Weights of a small transformer language model: LayerNorm before each block.
Each number is 128 + 32 x the weight over the matrix's rms, rounded and kept within 0 to 255. Layers, rows and columns count from 0. Numbers have three digits each.

# layer 2 MLP up, 4096x1024, rms 0.0786, rows 3825-4030, columns 352-383
161146105077109115186117117164122142110126172077097096119136116115163175121116153171088130110197
102124166076132150081131109091141053109142109112085144093095170167065110108120115138139070095108
124039093085132093107092175160128183111095094096097064090140108192220105125149096123157146128125
168127097130069100177128108139165127151154168128142134103113090105168141117088150134185173157118
115194102095135131107138159141077124114131122110151174185115149132170134146097190144163207150114
148078122132179105103162132138164103092116077186176118107107140075188116079125128129092141121110
132067149126142108203137107122070109151167096113193130143046115119085124090188103119065127100104
161166158195158110167163117092131135068135100113147111121082098128141168113191061163165134090151
165099138104101121133150188127156110133158127125099128105160090086107109122146138164160142170123
108161157089143064123140087181100101134059081138150134142122089143128117146094148123192130128147
093148193131123145151140131136150165147137107182142117100138093063131133114074098165125121090083
090103203087165165128114164108159145140129131138170062149170123104112144124158161097097094163097
080075100092151119146193146138179092187066124142111137085156109128134159138146158123108092121103
116114141150095083162111159137128108125071074135090075153168175096145129154059134191159049107125
095202153131087128117173148109122231134167077162114161149125121132168187137113129091119127174160
116161136128137130129142109136147128151167108125154150111127122135125102143103156151103110097138
143099136106175140145097113103143129083101120123094155121083106143115158134123104132092141109181
107104102132119155116106096162167146177171147123070110157184178094119133091078135092180102102122
148128176168158127136152140173087093232193078121119121197050173135118144102072159097132167140164
091188210167126117084145108113072105104112127157170099064173185093096147090108137108157167160167
160105171114106129135144152145138097111131154109113119185123111120174144105156107128099103126109
182088103099096138106110115136176118143112125142137105115137083123139201168078146130139094150146
136126091119102088110166157171155093122127145150115111133160093137048122114117148155108104143151
160161184093108139200118111129136174085136112141139165053146152125087144158200156085187125153135
088126113104134170142193133127080143133154119129099111157076079217174073056124150105092124147140
121094126109092120127111132086160095123122094098126151161122161189130173090129153167123118148134
150163091031065132121131139149124087122070099051128084113075106131190114122100137113148103129125
119216167117144131124132115154130130078169104166142146178095116129108129109137114117147112183130
138080133138146132181159113127139145127145134104077121078144092147197136082146103157137213093125
156171106158116126114049157126151140127140132121133140108139138093153125125102173090155148125152
092113065095167139076062094121089133162158096170148106132091120051141150152161108172084120085114
121102133142141108190129151175161114204143124130126112102142086109114144080206118176086149171154
164176136128161165158070133171104118083206142109147120151128094133180080152039099149162128184134
099128116120159115053095140205088097136079114157141163138123110072177139104132115108076164115158
134101146148119098092152200139126125160129122107169205127094115131095112091099174102135152215124
128107098091179155181122147098185142138140214082102093100083118133140031104155119169070125151137
110106162127137129185130097079095093088132080071085118130108120125150111180102034062134162174129
125125077126110141153090187088123107100107129129102098086105112144099142136115131150134130067129
154073151142118159127106124096108139063120147081172123119113156144157191074099116048094121144147
193146153128094149112114139098125132153151156105112164146168137177082066082131179081120137135128
106109142124193145109127088157172099191079195114145082151143182086092131181086098091149127133150
125181105149127138108167131107126113161093138121116171120160096171122076081124167093085099070119
122156161151164213113119165175091106100113144115056155117145123158167160128087102112199143142154
114099124156133109135108199146122134141127134124128121062180130099122173147107105173215131137092
139091146148130081098108110110142120123147146154104143159094160138123083144162158112110122099168
133107139096094130155075134114090073095172144111108111149167114127151129150135076157104125120112
175152131124069098123144091107138092091105115147082082104098158109071107093137155123198110167134
123045128078111137121141105114086160175114128143122084098196118151145135065131112209140129122082
115098115087134137149222100071139106121193117079131122127128150072102065149085162140091125105143
102144155034190167174149186130222132147093153134169140122120172199153173090120088125076170150136
095095166183155112148160122124179143135096119095151107127176092158102143095095137100117131140120
125166144175112093147123123100129092134164143131146126126162130081137162182104128123101138165164
162138073089121142073054103080154161132103074148087128130165082123100100088159152143183157112124
128140139071153081171048136199078114090110116073174123141149143082150171110127149118094100134144
100140099092118129158150093114148133084121144138104148112184141135131129133118147216064135125114
094138115157111071105150093116098134165154145132056146059160090149122141131114112110142143180144
091190146136194085125093097127105045172123120105180095084096147213129083172133142142103128145032
088120113123109136155116120080095136159133149113132185148125115150075098141106125099165124154113
119140149102172144088153068105167083112145135164116154122158156149139162146148147144123125110132
110067192107127103121201084131177127088124078150176190116130133106123145123149113095161103175169
105137159192144098088130174097153108150111113168080088143096109157181136179170110065137167134125
118156118165199053204172135134147097153121143121121117071132122096128114089097136178208167140149
109130146174125142110173141138139126154130133089113143127141150152076172145101189167132102107107
087130089139115064144144200138117170107166146181145180203136127122130070117069113138113156095130
111135099100207145160145139204122088142142089238121146078116108121126166143147116130078101067108
150147160083139136096155189133121118149184133071133148080168150134106110089137089039117134125154
074099133166190086138089063088111193194081023162078136091162116110119104115109131120167048114123
085109100121168089120106093181135117172126076087112139151125135180099086122122120110177068148101
102154108110152074041105101132095080168124111135071113135173122134123090145084130121161161135047
127155080129171141119150098078167207100156107170125097126139170105144136114115061108155132124103
169092111157137079069131186145116059209133126169118154115144175175098119143141164125185142111114
077072066102135130125151125070142128064125125216155136084147115089110051112068090135176140112139
160109088134214196093204132122121131125134129151059203117149103092103079118204176125120131094134
124119098188108153101160165172095150189060080141129125144131117079180149112104087116135114143135
126167116118122152115139111135128178156159112145191100111122132168090158111116152106140145103131
158139048055129177167132103104136065123114073097088150135108146127142131174164174086176104104150
093111177055097094161083072173134171097158151162173150131075120171094204141151151084156104116150
172123206147082142144116085161140218126121097150088119053130092133162112088157133099089148120106
131108143118149115094077156159107103117169133154144143142129149132088144027143104148124120165141
153102204100175110074114159102131172160136101194138180097153119136099146165147100120124110086078
089114150151142105111186137113146148153105104135149159086116118164186181111110087123142138113089
156168122134097096117121145152112127127161189147079118123061086103141121135141132168154149064112
144110093114118166134122107129123136169121104126143135114063187122108098139137116155085101134104
144077133129105154144175109141122124121165098125132152185118115138153107140095063102114127121108
134082109072144120111090116162179198104146104073124079160091200148184102144055153156106119129117
076072188141092131162153152154147130098094147112160150088146189149117139129147108132140091161111
140140126162117161107152119092130119080135112127162091081118078114166123150169159167091191084166
100138129145118202155139128151119126118112110119163086131074133098075116134145180173120175096112
107060147138120118139133151138144161166145106171156097137138094111058103078125091140178143138132
063093056094080063075142163108152114094224133119137135111151181117149162080135111087076148079140
158140081157107144070176153162118078114120131079109131139098128085164133132156192157215114121135
133121074129125158137117180076096082126124136132144111128124164107112163189104134093114111117121
127140169058141116066165140150166123151133110123076130164057171118175118142078163099103092070099
101121151109162138124094133144174139121202130135114114141123085090117198143123188122171093082163
178083107158154197142142077114128105085128088154162110091138139197150098182091137131069105131148
129110151095132110150104143104121130162156078049109099179173035154173141157127153053203173152189
090094210151150132171151108129068110121127124082101093049152104096050095106110127102133131116103
123137125121135065129106114149091077122111117122103137111111159142129085148101120114101120100154
057147141120068174177054162113105085088151116146170111139105087152110116103082095082179086114069
185176131084101149064171109160096144142109101154179165161160157184137094132131129090144124125117
098131130089121092151154199067146094133153111081126165166098198115170144113080185174120164144143
086152138165116130106126187154044123082116146083149143131121133103170103097153119146146108127135
122112176097167090126118092111169141170111148170179174074102141122114110106135104147134142108111
195104117157100167138148168202204197112099171118099178113159104160135136091135090078109125121100
105120149169162165118081096116151141109121142101104168127131148140131099106116086103125106102147
137136138087120161136184076148167115129116113086135090143156116104125176135140138144095157130094
124150064093147158095114177136067145061160161081070173112149156092062108125124111177142116113171
078136111194107067156098165091186120095089140098104123105124132097125121099160125122149138146088
165164206104110114113125167138122113123134123106133107107140175091175088136093132079118090121122
126150093153137109097123139114092130116130139124178113143085106114099131109126161155102129100121
124102149115111173152126138181078120115127116074178072173116127141205140101087128130156167109092
123096115085142100135143106149158129177152082111100158142091121126138121103122100165121119148127
165122082121093055149103145104099157085171182153170065167137094094161131102199177051065117192128
158149099101131143163068066164114150158124136129124113079144097112084143163130061081114131141103
076057135126175199162129182127047184107072117112173125146163074097075186086160141184119111170084
095127155118186125176148126175118119174116118124067177110137186176139085156195175153108199085077
129168140130109161139139045153078120152070155086089132102201097121111074048072110138067121142091
166114135101110169126160144126160147111141091109120146157154161164110136124117096163098094150154
169158061095062123131169165102133125034083096132151102121100085114138137110133092062127086109143
130098118151109098109128140136145149138175089155144091125077185093133115033112149073160139092088
134127109097104179108178130181111150085124109147147127121148184156135184089144145147086147115160
111123128074119129177125141109138107106094095110154143165151116179065117151124118154132132112103
109062117137099122136131107087180141127175091152106110090145120170142139100124141123109155150111
117103107165161144111148123110163074077147119177119207103105128147109146143174121166121187130071
143125077120138118134112122164141160143130128118136137089095098113133141131117099156116087141102
146103102081162125092129181126107173151173121149086123138089097092125133083113091148163119140174
100120115131129162111088135161151105077207189167157110146131149145084159151110092190084139089162
187080106110161154101143162121158132133125087168130161171091155121113150170178143134121156145118
135082085105080123131129127119075109093090148183081090118123076138135143126158161094170073131172
125102134104101120159146127122130152115150119142120066044095123180056099095107125137169121195142
155126151127101180135090144154103114125130118131039207166073193151115092142158158116097086142174
127219153129152014083160123166111116107100205095197140143126127185176096097106089105145144089115
113170133127160128115146166081129163077184176207084161141085177132164177119075133058103084184137
106102108196138107148136102146155119104093088102114083077117104126158100056137067121091141161093
132135076134154108059110181124103148157110113112134127120123124111119114125131147123151131101147
209127125106078130057164101125153146117140155069164087136141132049126055101145170082142094139125
137099115134100136119134107163155138150084135111135129159123085141101097161133121097133169137120
162064107158094133122068198099103097112236127136119150104208135093174103122127090137179120102083
096095097155153164044145158140097131137140150126147134183069160184109170117166137126105099099132
170216100131109135165049107179144128163110087146123154091147117108187148148117169113138108151124
142148117116172111130109079106141062151152094178106120172112134122157123122135183174161139131095
160106100163142097152191118207167122163177095130119107137117094109150118136121118120118158111126
113140087144145123161111128140113157110139087156163103085086127162104091127118134128106152133125
104159160124151065124156108147131119077047138113165125158174084132150070069128107107175116171102
099112131156138135126135091105152104152082168121145108077101074129102152167106137141159125172068
192093202060158156151088115131125088114096102140045075152133099121145102121142097131166185069110
133104140097124078109164141095052181123106130104122116091038160083164115121106114118103101133094
148181132104128122079082108108100207084101120093117124174115139078159091087148190110110160121049
144103067152119081156098139162050149096096143171140140116145117143166165133083074089116168134080
090120119126110153098140150153130072077121092110111174141141118147144081145166105126085147146129
088118121118086157185119097119091129128093146087172085139113143149158120172132067149140121123174
152099102121149110117154094136144141104122172139132097106097136135163087129111093172123102085110
119129136103100121138153074046080143107162062081142133077135176090106142127098131140164089165128
153128105178153156152092137173150132052147146173123125099187123086157133082135098126156118204113
168059146191105136144162122137092113061106173153108137098115136126120089109102178131173136138135
135077141085153144118142080091083083139087133168147099121089077078079107132145173147128161148126
074158126058136135089144121154137171130104131149124184128162118094129096097105110072075097095132
148171161193122084177166089125095148208109135114121143117119150114111097195101081115075180152164
131132082128141090182145114115145146110143076069130066148089101154092171149141149112170125172139
075129136110141156135116140140161122162095147062118109066081186045128118092125124181165126120158
149153120133120123149033162159127222144138135145151132132084179089120189168130112061065072143115
191079139086125155183129152120097146091117081158107153122086143174178067086171158128162145133076
091086109165090132169146181061122106091155138118074154030172148154059068078143119169172083076148
139113132103113109147061144121126062113121194064132123085118122125159113140080201155134135058172
166066118113086129133067182136106077155146150122127153156173161134122108066156109182157178092147
133145070159148163103165041114118178090166145115121152071195157144110126110136125137195207144103
138114101101131043096101137134150114100102187137127042119081177134123102116124159114136153173086
184128140215148134132148070087162189171153106071098115107070086087142089173106097101170132061141
173133122144138122113112128173119105151161113126172191117114187124125072045139176147097089126123
098144144127176126116124153112137126158128095118116115154114094139085120169133116127103148130153
135106152123120110088125140070110076123143179095188087162161125131125151113109131067157143067161
137136179184181112136071160113130138105087112163115126114116163158093127151149173148153120181143
129133144197086127094175156122122085163132108089104161195114146126135170132134105117125132078113
067118089116163144143145123110162119139159090135137120153137178136137188107135144161078100239146
156159158127170105136165122153146123169117159174155122111105086108144128076124138149126132129083
161077135139168105149132143159115161138085130161139114132149117164115181127081102136121101193107
083109132124127130128152132111091114109099154152103113121150141169109127122105171132120103117094
144092127139148184076134143124104157157145196168095141114143132124120142142180154128110117149114
101093135208156180097131058114171082188093055113143121167110122077114114108135138181124123148141
109135111098140102079082183099100146103145134136122121121139162197107084153124073113147095130170
174154105155094137120149119151122074094200125080146093079078154112103110110121161109137138098116
089147127092224108112137141168127077132169108163146120098141125140171081107064131178102122150075
157156123116109138139098185086162115067162152093116155115153143108105171111118083109122148122107
144128062155122176121126112147108109098155093079183095134142122128118102105117132146118087136156
116054162149193169174143101178126142127176118154168137127112126107066093216192057112144095124145
191150138137128141181122062109122075106108113102142117152115149108121104146148113120184139118106
123130133161110133135182071127069129124112185135142105170129195100143165188118093114099103157056
145149197111102206161172126124163140140159155172186148049082100159127087159138117105122122105093
165113104089097090134116113107133109159137143149108116155109132096140096161110132126153068131178
144116072132141146101074101125101131080153166141156138127135128097150075147138153123050109072093
147126138152130156187121123165120153074130087162167105144127098115148076177083189113135143138141
081181138071146122159120115073198159113097142078155177136110108080159124115092123138117150165136
102092185138107122124076146102125101146129135144130109143149108127154139118101160066200169135151
100074154106141135152165125126089111126093128069109165167073152082121146171109145125114139141125
140106171102112148116128148156053141160114086065123089096120095137131103133136160120129152089067
163110137069107128095164122121115167102140109135104075093135144159166079096126117130176176128144
124128132145091141142123136166129125131068135069145112117135135124159156177105144123127186117138
167105134155122106121104102193095124177101082173126151124098160085113071056126094105151143143116
101099159123080093177129082141121096110098120189114151070139215142106158105123128118145170148099
130059161102145145101120159122153162109084090120113125136151120126129125137106123124142146146141
125115151101069144155047135177124074192151104159131107082111167181087138049094123121172055081145
143150048185112112151126104164098108111140163140154154129085118101139083088104145163130155086105
162128148127143200101155119149086066130149130146151128150119142112132096156096171133105155153111
114095097102121140120165108174121129137116089107119112101123112160088141107132073103141123199111
189119171172111091074117138147045119087169143131122155146104142122159138152136148106083126077169
110133123155146166169149138157084153109103132124153122089168139172112167160133067095161129122090
# layer 2 MLP down (transposed), 4096x1024, rms 0.0213, rows 3825-4029, columns 352-383
134152126155144133084158217104093138130160136151120159127119142135146129146184144091134139102076
070139119119115072123122093119133121139086139128098174103096133191074127139181137200111117087155
061082077075174100098158156120096130153156089086167122233129127082088054129151160089146152126095
134121119172189142097139123148156140197157102162140079145147092119104100074150129165120173114141
143092164203102120124130174157128155148161111141151093175085139179119159154039116156090134137152
163144128147080058067068148138104110143128163178171132076158127069179173147101138110164137116125
133128129034104133157095121143150179112156131161128169106171164100124115178100140085182138148166
101164102051146125153160140162163161145096132114060124123139155099169171092109118129106134087102
053158134135126079153171151103117151136099179224141075100146141134164137132128174139086150208129
030117075106127104102201177105140097065115123107147116109051168150158211072093172110115174165137
147190068163107128091095103125111095137156091169141071094140122085107144181160146175131094172205
178145110056222157134132121075145192130130115176152103085116063138103121192088129147077170096167
097116101110110110070126123156086138121127152133071117159110120161110140115145144140160084109132
139144133139159134148084106091064158151184140112130089099142072131093189130109124149122096121150
093097150152088083119187163074137105119139100190102118158159092140080150073154069155161094156189
084134156169102136135122115134147166125122127103114119093159135108117137155138137107102133158102
119073161128122136125136163119136135147126142122100154127114057143124152154122142128139105158121
131121151121144136093148169112115108163065073095130157110112162175117134170138143133107161144138
066093156153104128136108108117090107093140134084150123094145092153151109141140066170128144096174
130097109103167146150091123157139178141143118121138129127123135099088137061179111163156149151159
080142128107095088125075129117111130074131152119124174146080135167108136110147120173125140154126
129141139065114193122113089154128129122089091146065166100134142114091172139070180080110080102082
166102142124116126120166105118131090125158094117098145099175119108166126107106105136105144125138
115104178116157089154076131100234111136125121109112144172145154111185113097095133127144132125137
144075187132135179132055135142095093098141094159103120088101193138102177122177132089203175167135
121111178174195089169122159135107136136114157115186083138098083159111118135131119143115159082062
154132095172073175177094152154088124135136178128185165088130130162168189094123078150097111111050
116100097094092087135073114094162074142107148120154116119134157114064150139118164148124170109134
098139141156131121104113115130116114142173085120191114101115175111092117098115137093167111113100
127133113118143148127152093132151132124115169104096092128096100130137140138162128132087100133073
123138156106130158084163083085099151181123110145152127073152190105157116119170120125101119123109
131107116076060143166208157156108109145118126171156145154183094124092150159125116133128111119120
127133067104133129129126135123039114099105197096155145141157121187128114067126126162162136138131
170139104150187109116104104060177110081107131096136120108108166088142067118201227145102157150109
185171109114117118110113113112117207130196151107174097102161094110156164150123121133125111105095
153169150150111113098090094146120109124115123178056137082157088220133178108123051131087144144158
107133171073124141130128122224137127144133082089180142101113134102114084155132154124148079176127
141111136118139110148093114126146138123128087137146147139111175125114130141127128163068090145114
156090126091106133115117085104144124154154157141165080183153092150156134136106190129113158136084
116142148076136150145183099094089112145113127092125156145140111108139173115114172146131131135169
150145076096172129121135149112165140104103113152081136166162120159115174163172130154107190115142
130181141165126076146163191096167119139176133152160114100110092095139161093177164197119142103134
125142131120174117124108142105136159138151140125128141147160099138134136089128107115101136171120
137121104080067171118136110119132074121133124180125122202072104095146136148178153123067120173167
105134088143157138132187140142147106135151100112084081084095089164145125107160081156099114122092
110152139150100156118137155132198105086151141131115138063090182095179149086088153150137154174113
150126095099094149086088097092099066130128122117128193138165151085122152073158100113129125102105
137143124137132090140126102120101132121144150129121115134136121137155119195133156138118150152130
126133120070123180160129109066144098162184163154154175113113074073147157183064072111130146115134
181116128137136123135118178156200149126082176107109106103066192124094132150152177100104121151164
116091135092189056125149167150120102163120165138088150118196121081128159128169140137113114107160
185128109118057105127094138094112149044116145095122146119118111137136152116145133133147113140136
076061084115088118178164121179109125140112063119173097128111172073158127090062177135138128132114
157143075167136138104151096148162162120137166115114084167099106066148173169071086161108124122084
149121103138096182062132128138097148040127134069144099165122116152113125103098110093081154134118
107177093093155139114127149166167137108067237161126122133116073182158071084084118139156103111063
071089095101162136130076150152138135127151132129117111165110062143165152126143175138190163131116
122129108137074122120113067140150132085095098140067147128138125125159131136126145054144114120162
119137141110101128187127119137078129103144150107134141144134172120089153089145168067104087115130
106138095167141079132088077085142104099113140088154108081112172108127122102125155128113181134113
139103131171128133165142176113088170147086200156065128129196101182108189076125139099179095149094
151108123146135125110123201170057119095125120112083104155160080109139138155097144037145118125116
133136133181123083110110114167158133138142082079131122073088145083153124125165069163108185146170
203110152127112130097163180075177152142173171080126149151044036099097072134143113182142116149143
128048180147071151176141068084131107147144173135111097122102120083163138141105134134123131089128
137125134157119138133070098125145133099151126137109162108113095141119140130166166160113104173146
052166146162112157056134087105113134130155170124193173167101147078179042156178053161140147092095
096158113199110143106069059144142087165177156113130159117108104111132108167109129151127145064121
127152120133159138175112086133103102071145099170147144129139096114147128066128087118135170180097
096153156128137161126121128101135151087124150146120080165142087106193151065103092135158081114098
087125120068075073084158166095196069048127127135088199241130128095128141153137159111059117170123
188100153146145142167133133139166155113140160111105129076141122086123141121138075125109108103091
178068129112090086158120164147138108141107107182120131068167143120136108112132095186119117155105
092196133159117163145087114133154182168133161116119177150121154141122118123083165075115088131145
111101133132092155155131143137155130134112150110111154144127106115170117081116099154145141155141
121085133048129189140110075068156117195164136145192119085180115117069087081078084124182136108136
139083084088101087096210101122095129107065078075131104104121124047170159149199050106127219142132
079136129161136072104143123116130141126119123147114104167170171117203067108147180131113045143164
150089122151099137128175072146127091177110214119157085110122121113117140120168133173164114111119
142148140122110106123121108062115120170125151106121147162125129143167132122150100138184114094151
090134131149074187104160163093119147125153112099138125136086131118123169099105126068112170133145
153081142097108097129053098153157145092123157104156152124123101127162136113072156170136079175133
122156126181098167107104095150114070088122111102088160170137122120145090103137137092164161153145
155081132150111092152120144128146134151103085134160145190156122120106108101169097107190162199072
117150193119096197134070089111071170095145153127125079126133096103137111160105155155137111199127
142180149129153060153132134153094124119128158113150140112148122086141192106155131161141154107168
163092113123126176147045159176122065150161114154152161147166140060110133089165108084151109194055
111190112145179133083139139130172101155128148158108129142106145184186131133061113095179078114152
124144120056093102125161128142098150090121173145115066154217115113102077079131128176198165150131
117133099107154138127115096135133090189145141124168149120151128162148102151158071140192146119176
167084172161167138132168145107103158106098112131157139127139085167092111134188193158149073138108
101098180231091111174173138199164160195102101116200121160128159174143200171061134126173134135184
055101066188144129040123109142147140120135158063154115136139081085102109131113136098096139138145
112085078125130090147083138151087158129081163111106121148153133120124088178185161168082097163129
123130103162096106160109159079099159063141112177156094150115132118125180157107114206116210130166
151120182095128121108114158128134108162149129212133101102090163139101106129109125113128145070182
191074156120134150137105068195225161124178149153116178121192125114128138122120078157060167134122
143122184089158134108100133125101122145124133111104080097144146124146145135118134121118160107144
100189131098174080128126097132220126176143102153090147146148117149174128108126138214080120139144
140101177175161090153106154102164117166190115208136072168137118115171153128129115170100098114088
197184145158150062214081140090173106125130201074052100188160179169116123087088129058186044162153
126168156106162099161126097100147114131159109150193090188168130117176098084181129124175175122084
117081118136150129126131147110103082116113115202139111143148110132113108176076151104102145177156
103129137103139123127127129145115115133108088139144171145175154154134142121110136129145091113089
169124114162124109174114096132110141141066080129121180127145153122122224125143180057105183156122
075111161128145207115118099082102111135154154119116143119150164051104116103158152137138173129144
145166142142158132118081156109099145102100184152069094120148081130111088127137104190184107126072
120143121184183068157098156158186105110110144177164102121151116139101124109120139095181108089143
119157063152167168097180189133169150127073062124141052146143102178163144170065148081099107130160
157153116135144149133117103135103127126114162152168151126157125109111136152117161114118123150117
119110151115104157150149134164161093159159055144155148137069160127091205151124084145152095201082
104131105174151123084120173156049133147129139137184123169089124132132123178093091105127135131175
154077148131153154162104139125096146094157168131142175091155104107103131126139123084125152078094
137142108182063142175091101129092106138161141099067077154125100168193116105127145145120147126166
109112117133162129208248124115120101138154150186129160152167131114118132154154118181139124132121
169199222183154141170122187147105127151096137146074111174116101199105134162135091148031177124181
096148165129203129126140133165113111139128133101134149132148089182057131165176168100170151108107
170143112112141145116177144124149123130136149150105176138183146123121140172119127128126187151161
201141113056090067116106130173132149146147202115201147138131136099172111126125088162155073155168
115134123157117188122126125154140079112144093101114086121086150123157138149114172059141179154110
176060134150145135184104065145072071158151152119129167108129109105154156134149159139118133169100
099163120151169150045057146136166175126037136189079159123148143166188056131139105163105116106126
138121054120125117121110157161133108151120067143089111175130103101152166102191092132114099119155
101148149086090174090127137119086104088191129071085112165150158145138124170082128166174121133159
174145121109134134163137089147105126175116118106162151143126087152140122061089112126111078131126
132137167146120201129144168134166113120069153138091100120193159083133119119119113134137135159170
058071144070133110148143038096091159111149094116148155116180174166128090111125088129113167129097
098174087117145147123186150173139096087088102168189137066154116167136124087101182093086099124138
124144146100155120093141177140147168119137109056088124184106111093155105187104107080143158067132
100143195114116145087093101090167123159129149104099003109117167167168168096135107179172138073150
098173091136169158121135079118096151183134155137138096133100222101123117146126147097145112178086
121131160130085095126140113116100088128134158176122094092094095069176114098076093141187127154073
119100124103193158121124172111133197194125131173135135120142113131124131152135098164124082101140
150107175117111117128083127084147103168144147130125120076135120159109140170115109081171158147102
115140133113129152111134121132114138139097132084084128178136122117132101135133103120121143116100
099181163087137140119131172124155125152100128166084175208219120130098136108086100062183184171158
097096126107144141190134119083208153078114087138157100123142107148120123101102128126101100083130
080107107182155180122130135153120127142147130136117141124169157139115140103133084117144133167111
111130133152108087148172157125146138120096162103142120164134141119102136117074085114125201149143
143089157160056155132105117139110135132100072152117127163113116167157190102171123110041107106115
082128182120108149111115100157113120078111126114167134101062176151097120079131084077110162134140
115175120159123121148090078118066113157139090079161127105116141145116067191126129119163177104144
100133173132144103140101152177135082126150037080141139145139138158124164162143065176107112116120
083112078094076164040101116072133129166174162111180169159104176100106104156163084162063118084173
107121101129107144164161096167144135100117142154134129132082098191110155141164160103143145179084
136178088171133110055103156058133095166052108119095120084139094126189165121164070142146093142096
176134128128123181145121111110074118148114158128133100117169135107087193094127145185163097133125
142144093192138126147083163098127141141094103108083111058110125123093151137179124155114075211128
159082135133187084130193096110116129119128105092118132090088097149130091153167140147141114133111
127166167146158126130182163096121089113151052110136059126145099107131166135127104125080169136076
206118126136084168105101150135086146218135101132127153105103054142203099082091166132172127123174
134171154135124159117128114128169150105129129135116127191141156102129150092110092081108115151140
182146174107134122062117165106138103097085130116146157188065143135140111152093093121117119102152
110104130118177144061149142170106087102098179139102069136137111167136136137150133142110111104097
101117096121147117142139170115097136163168087143110125148101125116117142133106133103114081135143
112141098070143077160129110101087117178073125155065142132079108101193131120089152217138131087088
126109155126149153113073158143118103094137162139074150162121148128152115128133081114125084128102
041115086153139090122124170097132089148150173154098161136165115104095197090136114142106119081137
185163132108176171106132170091159131101113119120123115147134130091062122133093123080188087139094
128132086123079073149035154132161074083087169065076190139102185186076199190134135137094153095147
177124140143138111128034092096128130116153154147080101078126126139125177148164116081097096094082
174111148106037162102098145136139086152136108120094130114141185103131110143128158138088083196149
134138075125141110096107181123119143131125122167182200149187152176072126104099164125120124100119
132119150147115120106129152137087094144081146104141138090113173155079151169147095123134111098162
110097190137127100046084096117146069088086134174116114171142133133091112131099159149055094141179
074089210115116120124116099147141166201114115181120074147150108076135195093097165122093150127185
196172102180165071159100148113148122129142146122144124135133131187175133110090130110143127153187
139145151124103089073155159155129137101121111145150177144145161113129067085134127140136093154194
163181127126090155124155106131139168125149141144102126132156146081172124153140115134142125175083
129201146127098123093127149119114101152118096136164088148156120109121139141077198148100126132150
109141133155122166104116120102147121120085172124137130131131121083122119116129118087129163145088
124123149172109144127165131121120127154146123109140143143104172154128124122116113107119149160202
121127110146118054149105158078137134142186107085124090172091154158112130122164124092134168202119
146104147103112106079089124161104108155163134120115172145142154143093082124142108118066136070156
120131149134097152178069137110083095142111084111169126196120143168120099154177150166090159138106
003121139148118190121098073149164171133114167208094113115133079125091099105113133120125203132151
118150114121123129161076147119145086146134158094098145114117123135113123101111097111127143122129
108128173139140163113124148133156140115162123108105151115159127137149153117126087127090109134114
147139158166126074131120125108148185097079118091075139096147150117184116063145175109163167126041
185120104120149115127115196155127107172181096085121142121110132191052161114156160113155091151188
124105128166112176144126165074091187134112124130163144146091173114142134127102102124118138135140
076083139141098160152194175113087182126124141175090135166174148115146131141126135127173058083150
102148104086137068102228157114118153129111204163183126094078107123097120202133103109111078113119
113128061181099139118116085120103140163121139131137118106125163144101074181167139150129157095150
056178123141102162147129143095150128108170142129160186138110073147104219145153152126170092118114
130156156175150090115172117133168128161132167121093123135178078143191099127109102122121149126136
074140117084172136111102094155138111148105165112122062077072128112145083078129177217119110127169
122107086114106110116069117081120148117124142121086151143169140120101157122077120134087118087140
117140157115108061168077139153144135152157121150097137129182143129140122118144077193153184107168
121123111141106129151148080110140080081125167098127158077117115095112130100114103204111159143161
143197152193172114122147176105160112181098137121158107097077086152118147100138089158143132112157
110109075119118092129068124194079105136123093171102132158145103135101120088129170176163149073193
133117090125170129032088182059090149074182193056140116101078159153108129091122111097112101134101
159128090148134124151123143094150160153093210118083121104146180147091152145092044120172135146148
088139090172142150093113130155124162108131116101135131124133093118157089107169128156167093035133
118125111120178173157148099127226084151146157145122126074116130109114078127109164143138104153121
107106153133112074140121198134158114167102153142126129070116114177173129146161077115150125152108
112148240148055116082117126150092170087161151188073139116167112105137144172163129115081130135173
060115132072145184166144127171113096097138124140135145155180067123098182099143095128121145107143
125123141101128087177130144132105108109190097141114130117121172123072136115114109126114105137130
135133143114103192149089130131129121106133128075143169132142121154113119116125126153108125157141
120148154159098140132108130166125161116118185102097139144173112142096082072130157186148139171091
145139146124105140115168147159144159175159120110151127165101106085067114091133115168058157180156
127155100145131123150084162079165162119114139100131122146103132126154143109149108133162159128142
153121094132107128101086107155135104133113067106092145067143087153153132157158158136134112121166